config = dict(
    d_model=320,
    vocab_size=8192,
    activation='xielu',
    qk_norm=True,
    warmup_steps=278,
    steps=7474,
)
Each number is 500 + 50 x the weight over the matrix's rms, rounded and kept within 0 to 999. Layers, rows and columns count from 0. Numbers have three digits each.

# down: layer 5 MLP down (transposed), 1280x320, rms 0.0856, rows 528-627, columns 256-319
# up: layer 5 MLP up, 1280x320, rms 0.0934, rows 529-628, columns 256-319
down528:491509479509472457544582452518527471583559480529522507432414401490469512494512525483472473452519601470515485491454452499434449528450503499467557505511449511561609458521433485380468441414529513
up529:522522486492491480441493462411442531558516434470609462515441497449484443511469477422462503484417559462455477566553533468509457558514509584614581583440550394531501503583499541487475452533470563
down529:555407504535583599425521405391657480515538532587512546465465539526476476536605504556511486477510515474594461481546538584466476464417434550498486447513495599506550472431471554551581475480572484
up530:384438485546419426544561520492551580529532535510591452544477538472483510473498519534444528495377457503486506471535498436412546599532588453436609501542422550506493517476573457501446470401450528
down530:493536549497480516504458527541559411524553502435540468508458560476541498527479459463451465547458561434446409498553534520536574452584543578483621512485514554571514520461417577493484477506422592
up531:483510511476503473483505499428474511425483526402509578562397445424541490556516456372529489511517412501550495445502516516426521472524521504460445574411550432460510528443562508539560475525535495
down531:432535467523482524497463504588482506421517476537529575451486498472525579459498515420592544521549514491502489413397484629547529520571489529432496530542581490484476558469454552580503482565462572
up532:402367489426465491499532466411600492472458605507484529436476383528488509496475543485555514426494505589562568489460623473463508430448542496500505519669471469501538505509574494492486533413508482
down532:443437540534491372524444535486460478530514482458441507470523443473524574542421505496534579425441544463499463536398588516452501473507474502526528487520558511548557552590392443510549501482526472
up533:573471472550476428455527470479461439494516438516469459521366473377469549492473387539524478476499515506583439480575447467522576479465510473456534560593533469415622489484504462465426490533555512
down533:498566540500558483444465440589467471471559459471487514554471515519543538564501501427477491433400431602439461452429471523534505495449505535517402502525487527518467465563589446533522434546488546
up534:484484522545444474511557571543586460587540501530530511549510505564482498626420486490566562518528462467547411429496522476466494569518455656479504541488507583453516524428550382412481591464541465
down534:492496530507529496531491581455544442531502517408472550398481428471468502563411535547392506372489517425381496545564465495495524474483466494424559456433544563573561473480480563465434508438582484
up535:529451457568522467554450528574455585427571502440525361510438473453433556438420440517448549555470459612480515519436501507421424495465392508493561648485480581557565432591486419416494458498452465
down535:428597419460561439506450548515583395638547530625472459558597532516594527509536551518479530474493457389498464546481459523513612483457534512562470542553590468494527468529481562478440478451547528
up536:433465420484560482547473526423558478522454553503513457447530481509461478471486479513472618492521360504505526489433462549415480531535566477555552502437432493459474498518512449454481501426415482
down536:429451572514547620558419474536574488551463466442463526472507566489602538471444482491493525449583453523523515598479365498564489491485529457539546503511448571527568419515508468488453534480536499
up537:498440486462458471438461472446478561446572508423492468488431479413509431494498398506492473487471465503497483469491398552486449523569482478469603480518438367453569528481478392494513570542475513
down537:510464505459586562511490522500515610439508508532515545509463573494518458450495566474467515551528513620561490538470510585425492527482548561429485379572412512450466502543460419508529410554548471
up538:520479431443500547587605542436437644364510617453523507580507434484487504340523441570515551471467512535597503453515448528445524590414539452405557471517570503545502471445537540426537471471424471
down538:537476537450359582428504543601488432531611530534448465506465488465585536487526582539557421513428524504569452541546441484438538584488463428455585467459478517489458499399525582479542586427500363
up539:517429482528543464535508548509513477577473527469495460476475486440474514574499457448465474482473426530547453574518461530511437542419512550490527506535575460458551514448483535463478506509549494
down539:565497578427416597510464508532543459536546429525479556490518493473564527465493555505454563669549520450542498565490550504538524428476528491508512552474480528504455471512420554491469502460463515
up540:619543461488488369480493573514479445485501557490460508536468518519470514464573524455554538521376498454491488436486478412454499514534497477476585548530556501452448546453490541347545514535470511
down540:502430490528540513590577641469481527559600537572518618444439495478500472498517480451614457504475427521571473466381445480513459586504509482451423537539552471518500505483507478474451525527546510
up541:456596478324497487517505526549494506456531466439549495575540512444408516490560499438488507428552503548540540459545449491476544407442481401474433580478534470459545494457404560443575514493407584
down541:444479417446541474491505519568479624532554545525472557508491473428448508521469482465466514496552601497530447494530455473598542482586470465526494559489560509501503535397532471610470541580462494
up542:542480423408532470546438519401517472561514502556516509502507586503490436543502582559472526536463570537391476470471461563461454521450523547452499520471418467447548508464501531497417508530532436
down542:479495512508414505471478506539518531441517515445482547559447520463428414544488478530489423473479560494466493416615484467472539405527442495480483536552560473464543483553485538589473487534606447
up543:445504499544503467528462487528530527528575409534524414476536498439462565542382429541446472466546488570477579610466481573490485429516509426529401387564446517557535480499501542496579431372471543
down543:534478471481477443458504493526475450502544465584469514453494409430518526469544454440445492522439470573463496492535497437542366446411412532480443456523543464481428542435407410519459560425612534
up544:506478482448459461508518511335521489540503570416568427477485503557459408512497463558526438538494490485467526530429551466464489584470489503450485498493511455398416499474557512479480385468477399
down544:640457465541464493525548526565572494498527567570497485544412499483477543434477391514513540546521528471482584505514530500500531479430549565517435460523447459493392510525514535508470426546463516
up545:526446534472433485563503542474452540502484476512474486540432517385476470402503525500410530455479431420479513525497616396526545526505546549527506589479524514519472461505473510509413451494563533
down545:487485483502614490525478568458432567584505567528501529483539496544359504517465543578415596493525524559383478406455483476589521407553464503437575453459433476491556509454480483470530413567457379
up546:526498553449409514516495532482438512405535546563468446516507420527497467560534530552409551476515450524417567498479595506452377540502513554567514521567536558484418437507515425424506635458519497
down546:519578545441503442529488598534526378496503538495612505489528457525508595440501539517547506457450507472521485586623506487523455485489486433540556502576495424480578548547490455493486477546517447
up547:496490504455473499405421529494496486508510541442556483497540344530501509462466520405470560487493502423456550409437551480526464537622515447449470463484443492523380446477441588516456492490560459
down547:620572565569579440504615535355489523539539553464532550462511508609408554526483517608543413584378524489561584532427404482457456511514516537469427488472482544461531501442485537560543586474459450
up548:500460487581524471506538543449528548542527542544543476526495494516507464494584494584457569443409422501490532452458544552499566520547539487494527515593537457435485501533555571509430414464499551
down548:461587567505452498522490510513556429497495428557470535509542563548501507493423500518577533623487504499435486565448480512514426584431444563382412472446535544514439524545455488560541435445447545
up549:540495529549521508483477545547560521529570433462490490542526533445465524508473424458469557498405473502450495490544544483482539468481549475521510412568558534523513489471416523462513510473533487
down549:546461454455530648476526481466485522510564473520402531495576506575470542533477540469594536438498569480620475488442485492548490481471484541514550468572519527443437412465513499476475481492497440
up550:439568445516418478522511484582409552559514475463548571498496541461498454556415504375464515473512464544482501461525456518485578533506544593483528506568419477483508486433441499474464425508357546
down550:514533506513639423496408524489449561470474534526397440397416502597435530545497483502532440529454462396515565444476484568530433478506526515588600525472493508566451470433563528460398530548533448
up551:495489534519558496533415601431448514540451515493620506503425479418450510519572452470434540457465444564454498486515526474514469530542504567461568447544514469485483576497469498470567459549553456
down551:486523538437499454472442378535498533477451536527498567417531455486530547558451567581517518549527515449373502517544540541551525472462508410517446481436420470498418475474502552496515528457498523
up552:564503490544508453610498515474487502504558541530536513463524520554513465464553548497489569478458577391521543481508522543470549514514525461574548533464454568590513474522453498476565592466517406
down552:550536439431509542507520440480505484584525534516592414558414487578538513501517493463594574481504521521390443460447562512498405501519519454558565555453516569565588499452497450471446486530346479
up553:534439501429580531534531544493521596423505546468567433439458422476549504499536532510524483450396427573504473521430579443451373532501512501434482531516432514475590452509560470420488472506475554
down553:417593405597589486475549455472595447550444481542590530509609499584512587582497497433532564515546479498434461457541466509536584470518572458520470469570475481587509492513483540434485520576496487
up554:455468524562480473540455458444489447464527544443579446482448536460461511534435548388509468497463466462392550497525552526446460461501544597486515414532503429420527462547486475409526573477407479
down554:513524541420540550475424452479543486495603525533551460482535550481544563369443500449461461584463441487479570493596526517483541478577418571556452455559554496507451472491440519454550496519449522
up555:465458450584455421534477547548514573407545447500510546416460541462637579493480527543579462509514482544516441452531474473453395456495531491568525573532549429526473493502482468511512653440518538
down555:550442535517492513540558470422572470505446456476508496487502625477449484537532515454558555427486532587563505553499460454529478441510595532552513548551523482506465556529521499510378474424614525
up556:507555464542429442474461493484540477459599477555544445501479537489459469487485483506526494452489517492475416480494451443460474583542443496544530443456521455481586418435540487437533420540471522
down556:473461513456449457506440514471535473403486606473527480499503470501447505504467446542432528433482557496471445480503469399467368510565515507431492505474504530540480481528430527496479502470473487
up557:462486460539447493522440520502481333546509493539524390518449563440482511497522518524462456479430451462474541550530445458525502566568542522549567462574504460478540482506481436427469368409509397
down557:468536481507571597537479527405576556510459501466419634453453582472494541496544455401438536560450502467478554617514547602475522538502445474492444488533435522578511513491496413516584491482549521
up558:415535402449488464511457476469534516500569537513496435521484508523513467509545409522479504550508497528459462497425515545494517524508418493507417501548533534518587551492394437492480523545537425
down558:597363564536525551480537496435435501508455456598551479543342518530478438440512490467498475440554426529499470476549450431497560495628563484458554405529460507477567436514518454582454514492451447
up559:505478515530522458429559547522524475533493438504495584531382593528482481510578481433461460484452488456507432499423593535464573544470505553496456414518589601557602584447427526498647513431580525
down559:544450506566524580506476471367580464565564551486543517455438466463410551496534537473548529592468555446480549612518527538431460525517441535453545555477447521616485464575447509539466521460511510
up560:562591459501537503570509449578465510488515513441461460495387517522494463510517525523506524461489470578420556528543470582434541478518527534450473632545488452432523519600386504426458395497406521
down560:541400432552542528524477450481417426545482518562537550498482443564522458481454563565414652506484441516409498477468513465450490537513526554520446473480561481544452528478530483488511529553532471
up561:430426408516509492492500417429509625498554432504499455562438465450510449509473477513482473503469472487469437387553548525498586504565424596450493522441400427347487464537392479472495492460473416
down561:582508492522418420624522456482511458497406582354479474535472512430515546501512561523465553496474406501515379516502477507338435549393534533505537512516437495486561416485471505493409481471434526
up562:440507528507408468468500544509533529554445477448508507525479435519516530430507481521547548530564433512528595494612521545511460494494454589516496476513507495537488550464538471510500498476451537
down562:608468520603484581460565439465410530421527517497503442505464543592507497551389515507464517460450529479516338585491536437506507438534519429456609526478529537463465463447459479524406555504530471
up563:461391441595526506469417527556504510583543519542533559468454497347529443364581488446480551493514570389512476506580506462471531500553552510506441443544577524501503505471481567482490519477470462
down563:487564532400565532537492535429498531516396521428474527535535468476430478589414460534498587601427450633474486399505456476597500499447486490531553457499412464530428562473534419499455409463525514
up564:482518498506455513477543600460472491425543495383542484567482549533399579426454440550507405488559514578516558516567506532440573495472509556383607502457607532425454550602575499515460421458485463
down564:475497532541481447403548645470430491528429546493590421535480370526479576564575479461481540408626463454553497471503427495491478518526582563567475430477592540411436511457377468561453537527508469
up565:563474385546484454496434488469448476485512439468484425532464545448448502454533490578465500421560571511436508454476473484463505477447581446522588499463578537414555543471368392508510561511433610
down565:520482476439520546481506492511523547487574503517394502557492455522486528475425621519507481573562608487504566360413530500412542572476551432485439458605510490567444503457537442459513439418458482
up566:469531505504447521505544525501475605410498487428553367568523534461594552472381486450542468434501401532524610486554510517450556514554521551465442527497537523576491467567546532511463424560482485
down566:506525501421481558551472491540527576613489518501586446507478425558468490480527522542592467537488489540490456464541429564548506603504535552454486522529502626444515580526493559556514525459433556
up567:559549520444475548424503545460517542561537531518497505474527479542492456555565496532508529590473434553512543475441541464391440474493563542566551474471420518510458547494604455484469485494483487
down567:607523552473530638417488490410486560534484485446479483479547483584544518525496552491543519461548513514482535500563591518502529487524589513527568597498574404460551507483487651445497559468525489
up568:574481512464438453427507556514457539542522497483491387495455474432481442515569483437531598510528619431534426511508453455433467528499543505444544499535541452584543461479563514497491557481497479
down568:622471505502497444439448588436443506473497437597528512519588424459498565510480508426464527517496535487512486504497496452524450490445527537526517502506540423453489522417625488470521460424491500
up569:406492491531523530492635476500558448440455520432519502452480446485483592419517662414505445428384446501528471543528517510410492589510474469434568470554514477413605501543505476496507613495515482
down569:464453514522516464451476445635559514557493492526414424494484503556539541460547519584507500451527490500585552522442465536531456500502551459482512487538501500468521557566383531509543392510423477
up570:439515481494431489512491564590512549490539461470639475399591504485583518530504453483473467485467399554548579425405500510475440527488535513424536496545499483529514409538557494512544548526478511
down570:482519479504524568466499488484570483530547454482491478575449564480521560469505571521543496521529455371442542555629521495531523592527505451496516476566539579519497517468490529592476404416487476
up571:519501471469471546575395615512508523498512576493482459555555549478558562470504372523584562502390566456518460443487430494471449513537535484450540532531545458549510590401575471457580496534445485
down571:493513490432539485471423539477453541366434541514430392610531538539531532480536473557441536456498422571526494489480550474465531489547435547559444487584559515509480544468441460498558487540517449
up572:584533513566451536398559459553571541607493499447563453552453488472575497501441483523464383461378476514525541495566528456489452493492488486529448483573521410345527621478524572592534420468464383
down572:596439469481435584473526612537576518582460590531513440502552556554544456447443533430566580562552437373478420497564422596472455439441404504467480590455583476417450576430512548463604551529597551
up573:461548456550504549541533594543459567502492471455448528475491488471414475491502515563448431458457561505589525427501562437457585503470523480564467536524532460417491477474518440552512461489438509
down573:465511491527523529552425496445489519470492521532509526414446558472535552520460523449486469438479503539508467499596463515463510495536437464518558402529527495566452417546469472492514364463505475
up574:511397453455561500557471484464478523513530492478483469554593499469497428489521405529521489428503482445365543561541545497484564589471454443496383587506430454477491597507564484452474456465431467
down574:544384600520470565519496510491414626453478463518474536562466488455487542545535556505461537547445514513544610492354549327489618450472493557521519617465404441471541525553449445562501530583428543
up575:556519440479458507485448518438513398454505489577527560569501550520565550523403541530496525573549546465568406453514446545523454525504555499549532483406494495505539529449465517479505572513510434
down575:497498568503483444580570418526489545526517489473499601565513512421495403383470431502516501498515479536463517463533564395519455418495523541511450531497452492565412501431527529507462616439492518
up576:511525508453409501509470401450598572604507605497467465525579485543420481525482473439504540439382465469468429496518598571431528569441559538462516573540491484580520531447596547426565498431383444
down576:497469467568526439389572438387471464528366488521443510440525431566409462589596511524478462477480473457427472568460498605410472486434542496490417511512405556518554533561558449548478578493482475
up577:492496464441500519536445500526441512547580505399467435515516535409485560454445514499495452438452516339436476491490606541456557544450445538628615495495477508370527489484457503482542513474496478
down577:497496391531517477581508454539492562545472520466590569550469537430442383453468474555387428372428495402475526408513459492383497518550449481508594484454456465555594520568467475512523500513511403
up578:601441447538489427399418560412447445499550446572586404586467468531444430430612499438565548409476549488449430433442541441450412485497529573511528522492460374465561534442568505500421523626516514
down578:524448478580439407512432576328560405518492554476561430533529463487503488402490558509570595498536453432520427577501515421484526416431568505445534516512421541417446551484569547476518541534444567
up579:501428503534541500459452476576507461452448536478486447499540441506535435430343468512448527412529534539540511511439462507494473496493546501456569401507560507536498484495513496396511591546516582
down579:544482473565508383557492454482469482535588584375432522449457506491450457538483441475565639377416538502534516469515528564548529534437556503608477506574656596455575484422528491488541382493524457
up580:546499436562454469433495422495406443514513498489547533562528522468534553459541528572526488567453465470536458469541518451425515495467438452507615497459488441489533474512467452409509506616481500
down580:517528430541514587467547482558514469486521514452520581517565460444503445453446530437456521572466452476566500499446414509526523475504584564555462503432536510499565427494475496476526564539561456
up581:567536482475537496551529551523457528428523492498510513508494500563405444532562432550402562471476546458583419408551467465415531456540491473363589527463479462491559469430555528515495515527460449
down581:466405390488555511528525479530445590416551490503527449474540534510535479514465521512423514532468654468485519545455422476571437440498532507430519469513566561550468533458489533503495485546587535
up582:495564458463536442578472522479565527442543543470536492504531550442537388505430488460504542466473499468471450473538481491455513604424626470482556468429507506531528474454545564481476530518432528
down582:473565486413485438552396490464575543407550586550523455505546508441596472447472520469529516538539465497436457536497479479578460615526577471495526487431484567504528454481542550620511506470433564
up583:490503505521500469368468473547488531547521543468498434488532422497574572470441527512419560454513537531509579525464440499509458474485478457470453547546561455501505517507512429473511462530442432
down583:524440478512515514480377508509495429616477466621399442406534501501482460540564491569435474495495430508449533440476584511512567536524452538549472513451607444488576489472555480613526505490439488
up584:550477504514403498430419482425500489420570568550555500497439521442528551468472638584518500535439550416448505546485538398414442526604483464493518454528531483629530508532478497536492580481572547
down584:502458483415514544419487390410511484545455489452619499551487551649586533575500439486501567540513532418445437487581492476530572570499472473507479494432545483552535425469510408486409543544474469
up585:473418494448533583483502541499540521473522438529446488524477556502477541319517517535557462516534495438537601420441481502443436532452568553429524381513465500542506479456470580513547550588555447
down585:416443419463573498565527569449601498540463445487484518499496487474506565482603487500510514509464434504548527445459425422435483554517503553378641517507454536580521580501569502393466518442552564
up586:516402498512467532521475559379457515569492473488518433536462475471384563454519415457482469585493510514479532459449435440486382439509541417416559510480548450469509567568466500488486501478440531
down586:611556417468546581581540550470523606532488565532435413400526482500411525448614474529492465472535461462549516529527572474490506450554474449488561519448530477411439520511552458517580455519499487
up587:480487500511528448524483421515447466488484527544485533599537538545409554500453544538510433472463580542446608502444439548471491544585455467456533584444549504500529471545528429483534553524519539
down587:505505523498497496479520432452478547626485482521556468592580476561527452442409504520463469482501509615496594473467498481431472538520445613579547491508495505559474493512358440560505539492499500
up588:530479481521416448525487498475431481548480549471497382443449642408422442510514448582504570449511465488518464533513490557485611547519523519443598488487475512578555549486556435505573405513540517
down588:501453594502527525447512508562541550515544481444499550558570517467533467489435507517466576545527524412515513513531526542518458544461497551557434510461486449524516455550490444504513555506470438
up589:523450456580528512411489486513483438469525544574564560512530494386532538534463458532463534470433495401512593595550534500471565463555556547469461488552483505456469513479599477502505644473443570
down589:545501570505520526517469503493502467563553478490468461543494588513509449494560544501512464533477578518436571507528529550551537451435488526483547491529594473515475488469478551513460399379544419
up590:490422503429457489492502573440485588435486570386571574543413443485492539425496441512512530549459456567458562573418545482437448615533524452475558493555571496609461443516531487465512556511466553
down590:477563526560541432521443493483536436559490494569426527481474532442527439522469502448492536490452497491448448494463402546450499506453410499504371542502573431476482503447498485468513504471394410
up591:543488407526491532530500546415471501561512564527466539467500457409444508435542553485536565460416476371514624606493495542503464533591527469503497488533464525409611532391498506460468512544568521
down591:469496579469443457504446427529595425532490532600503524534479477501446489546414558559471458545447397463533474618487497459571482485510534489569450522511400486603533532445469506499474530487431412
up592:484540442524389438573494438506418569654460450380515456547413465470529556539405486450445515379474469482519475421401487487464544555490539549476557546558531549473569501426536476502500440499544473
down592:438510481522484555518509506471478490474461558530550541553582513420499448451456430513525476529641565477478550588505528495486512493561493516530473434525511469530529460559490454573498562487466459
up593:498397532465443429484548586450523524459545558461466462503446477469514495466535461470486444480468484507440516505484494474467551520521636487405553533542558419477486470588501447549477524539493588
down593:471534531475465569468534475504536517523449582477474509453488555435506445497490496440487633481522468561503448479453562542537432439486529569481476498501510523462497528469443512590515486506501435
up594:494496459528525519514522547444466525554440501407521513582395454503535488549478558508512431413432512543483540575510478525525413537471581479486427582526561456499508540576571449479459465468444430
down594:576453549557454524426468542548498362485552474459628417511500597455409434494559463530493459501546485432401473472519510494515543510542531425540488417506406504450558619497506459383496503476469586
up595:522405490492528505555432534453463484489505592548480490480481466488518420463358529509409595444468476469475554419444460534417541566454568496555467488584502522464560486426616395403537563477522449
down595:383458489548640501547449493442495459523457486469450467410460448524516517503441461511497475467445511454481431454472490575362527561573513525480487454485505579334447479588520435531485430484474520
up596:516496400467472508503467419470518543520600468508408578493544467537396549475459413442505475498418539407480579569493465456469489521429525561446516494527517484492481460450520538417502518490579371
down596:464510522517565482530505497467523488471465512475549512533504437503624494593450511586431490484498456668632525529461495446493435438471529498468514434497463407500470536558534423489416599536423514
up597:497498487523479524470421539467539422489479450488495421548484477429488539435460611472474602565491422511478465577474533466484423528572577606436523567516491560514511542495551534410491575552494572
down597:514437516536455471512522472513524461486562477449568539475504521539631509489422456524545549467477576441569649525570435506450562442463495493588491502482471465524429465430517460469568441565459497
up598:551474454538544473487402567585503514476508598438514471555523533469477512428519523508447561470489521490501546557469486532479529551440463582439502416495535567510498472479445540432516472509453459
down598:583542555542567502479475620458533507544579444505424566589566537459515463584492445568537510538459452500498512492493489566444542367557499491518494527537505589624462535468469528380460472623606501
up599:492487465504500418573497473514530484560517481425477424444481524467476427498526511450446524508474538545415449526496507527466529566526506453481510482516588471480515501401454584452490548487467618
down599:481477504514429531436445556534532489526587451496520509509479454489543482502502532516495506472513487502547555505476524563501491473522502451517543504494459504505487493496545515545410479496593505
up600:442462536516588497402419565378564507574498443374596473444540548510517484496513507573532464508497479548507539530453490579444452426409504511549466433531528466486502475615515489457541433543454431
down600:475505543550385505526460524521497462472504527501497483486483403424539538527447529470463478496489613481398489507447522477493451583445442449396496411566477483500442452419478465511509476553621526
up601:438406503460534436558532503522382459537448505375538496478415499407429441497527493461483423444511522436507567446542464495452514543536477649555458457505532456407558524489491449517571586456540530
down601:516525444546547594478530493409534549603471501461509537503546472538477621467527548549495481507578502548545604448476472491585536514511533574519518509420546454512491498628477623500515506586578513
up602:557449490471500506478532529440527471443444513539559519551452560608464540516428543600505624485541525503448468468484500586515460576456511488496490477546395522568496508441543587504513576626558368
down602:589463508479527494469547526459524512451522524526591537441519503457508487429493639621534498551551559495488479521562555518529393490572495630464481526463520435552544566412550527552457576470449553
up603:609453507520552537483493495437448474396528450528545477520492474445471477481614456477441501538416507540474585490464540425481439458507439530523544494593502495412480437537590513463514524617551499
down603:412590528560536590395588557438556510515384475498497452464558433471556545486432515503525560504413496527472534494524571486525538470616401424451460578451517514481440550469515443431448492473559549
up604:438598474521422526470473592511444508516504543556536503489511475453457552513458487536535522502472486480501502438551512465472488492490521464602451519476505521535506524453576423435586544498504459
down604:636441431500570518521487505474505486531533569484535501523493523504526510542428533491462475561559409525436460431495470510619446453547460522514530504579472443519480480518504506498502465499504405
up605:489501504430497471547515512388519544517450443486411466398551480553438500439415408489454609493538508477584518530596520619421449456540524564487504499488560504559536494505472464498482518601465461
down605:522476456421444379453531471488497602502509489558470488570488520568401467556509509460564576496571610513438504484560457393529546514468566492514548587535533514558531446607567452480581423476493559
up606:432447479475446411522445517516472532436539469459471455545527494450489433565503327496496470394493496465538515490433463455451571581534515453602493568483553516440549358469465445436448393443443520
down606:463529463444472487489501426426463554439480627456489376514408473497466572513534494449473434480499531533572475508515470544421435492614553547511513465487506469585528525475466510496522532514528500
up607:546496522502526489475425525519428515487510493436581389458414500427518353520557433552501537433509522515468578420474500468456562531520530473575455488453521504500539506433496540456461582447510480
down607:473596502481424414523556502491455558597472536383410492552500533566532438459530531496475491520496511454517515526524552457429473490539509469400376530511499416520496528619386527472533463543562450
up608:549460548488533607446492480522484611464571538470510501436433501434457488522549479574479473519510538533436556520456465557428437553444401467491571559486429488422458505503568477500536518556493509
down608:446514485412444464525408585510578422503528519495542514449531515517538573493457505460473508410466448505561572456479494479516522476463525479569528552467522452567447537501521470494582570435559519
up609:488468436465456467521548511478593574370426421456486458538456485476449489485470436457438434429533484459552548572421525497475498497549552475472528576473522485485569491582456460389440605542463500
down609:503507492549502502526465424488512554512494532385395460529519578422523461474556600602473404473440489548544506547462412450450562493521534413483521540531377559463486517484505486434472602599427393
up610:553460433484470483381548508483409530497509489515521427473503557564438462493520609510482549538454504477409433515492401483479470563510479614522592556495514506480530506442458524535563513485501485
down610:570526548490449482494503474513510443484517524461525485541585487447568453475484566453599526443598550498559624574500438404468470529436491551481463563508517421488465642509486479508526542480621511
up611:453496522504436436537523488515554513496583507533527388507528434582509552497423386461458493462455448420492453451525506386477506510408577498509491498455382531495430434407466528383557610519448512
down611:468469496564374406427432535632467530516473492525491440440507456555495449525513565401486539479454554459500456504496393511536490576603595470547533446493552546508468535421534494503485531506543570
up612:549551394568540554503523522531512449575524582516504497617534372606411489466488450563477622546455535519503547562424455507468499469523471517543536488507511465524503530376400525558537526459470483
down612:534538480515466523460578469512585556480524609591470546577495458538487583485497406412492449524511543503482465493497473443515449493475424460486517502502545524484498601544357542395512455520507481
up613:502512543496456427539410509470474446526524460432566496402456494440488455503564507504491464461472518569545564586476501447443536580581523505499417486484619552469481471449521507457533610439454546
down613:525544492403483549462491502533562466464576429451475532460559508519489498524462547501505518534483544460576516462493477509557482542526567510521472493525482487414422465571466513502514538426520525
up614:513472486533443447511490510495497562559528470498523489450478533457503472540473472603449503524485471566505561517526546529512470545606513555510460522552519428518477536507618423373491485518474509
down614:447517512468449524422502467483486536538502506450469508488528545564473505486460554439487402511573536504540401499482545430534518510541472525486466453519474423508529471503449526645504491494546494
up615:554510527576517503485446517423537514543550508472497460450476555520477503465497518558592518521534565427434511449442467610429481448463514514449457513468553389519544567554437545484527464532449379
down615:468549512482644499520443502473528527496571546479581589500445497481480480562600489435520456343416440541550448507482380489529480410583495499550468324425568554510513513475530394512482501540499493
up616:479446540493459552441519444543545576557542466451537505442399481520473515413519502461521479461488512544468494488524524455443463456454566373458573623522556494525602494542637475467546535509563467
down616:411470470517431475461523476461476394517596466546498550511559534487539546487533504503526494487436502483448487471454482571501448583569465424515502519473550560494553491580513473503583489476494503
up617:458434496563468480544405479476498525460475494448584436515437489464458594431467531470483498426495534502539485507602471453483558502516482512436414474489530488453471433543565409464448534601466513
down617:422494607500530592477472487468427576505529512496481582526538439506507473494506492507547453476540459395486498485464546454514571504526591542535389461425490464487466499567483444501546522548427510
up618:566477513471464583552498563546510481503499543494556563505397393575455510569410432558488529430551450547511605465424419538457533483595544606523546547517562414534427549483551527452461567573449532
down618:578548504409412484549525517508452479471502472554488477413454433527527476441507436611516523553528451491537569513554412553553497560525522586556508562495490499480449562573444502491481585510474495
up619:400523572475458435586507382535448454486466451543507390511425593416480501504429427481475507431518525564477506509513495517480583445514465503468547549432467508531555561467526572487537506542547554
down619:518552550499413604474458549461548561491501478525474428514512554524563494459648611519435530460549506467493485478394576478516446521498448483448485526473510473445445577480524520522433476470596444
up620:530466467436466514545492592393449534465587538529527420521500532453446534515582544464510548484438517583544497458488455501429539461473402440480585606441491420451566424537423447472545507527453456
down620:473509526379541523540435518567382503522447501567497340598608554511666472600486531528536532575511529478499554527485479567562436482552432551511482491549515431505456493484575501522477472520547488
up621:447604460516494487464430593426487582608508500469534457481471439433409453546529475428470558522467507486522464447561436492456500589524526504467531508497500527454473447534453479531515379382442520
down621:523474544523480624453462469487478450471431580410570548538505527490479563525508482496511560497498598555525540460501500515494426548491553406421555536486428526574530425437488519455450536542539492
up622:489464468451481508488410536518476481589472565495577425564429453468480514450543368422494517487512499634472527473591455540462428558545515532513590422467493535479552520530480482394611571504387555
down622:456447533512488612564544539472550523403580427541508428503576470476510487456412470512507535537496441483419501499432496506457483472538542438487494558460544396505446497462535452538461398508452494
up623:493542436430457506440483409438491513587467454477547435510443428441441495402466499412565467439554444455458426477509426524453505476494523502477505442483601469499579474504481449536491523556536462
down623:518427434465489542487469508506520594469564481570556459493403420555558459416444464509465571497368536411444604549519504492500484523552435644437512566501519471553494495497587564490510514533480495
up624:489467549499490465465557474417530548449494540452511432488500493551461423532529473452576495533504511585519466539442493539418537517509546472501501493577510522466564598533500559567485551468535541
down624:430411566518481558530485503499495479511526444422455457507501573527564471534501491526515472526407516413570560429438470399495503545505495503595439502522481432488541457570548453528412523522503419
up625:559564504510483537408510519493441546556551443374524512507436532498416537448537454472458535543505526342462443536439525518424544585581496554450501480430532468484528584498396512471580432535483471
down625:489506423524481519488485480539535444444446464515488419498535548510507423531497487460512506602441555530584479528579535543510578537426474567436547496529475543502540488427465543524485484495557499
up626:564496525564542441438598512516473512480479510495441516481562441544381506394534474511510542467592418512500541421528529458433547535537547485504482555529608445509564501430406530537450472517461464
down626:522483531482478555569449455553519449479575487507496471458537555473546425502460458572566458557556514410476482539463481439517445494529512483530512554448555451488504360478523557347508422507528521
up627:624483488489521514451486532438432473475520578458602457544525465509460442530476450431479380570559514528471480487482460498464534580580471476569534416553507518421557539470457509433502559404540479
down627:471518487525521555513442593532533529540552548478525532461475455451442494398541531547472453491502428457566555458484517474602462481559493545505545499486496564466567546508422484503501524583448584
up628:627452507474465467410425513491475533415465499487441482505404506411468499507497464417486515475451479496515517447483536477442429442513595519408531437443516458488448540488464467545522602454498455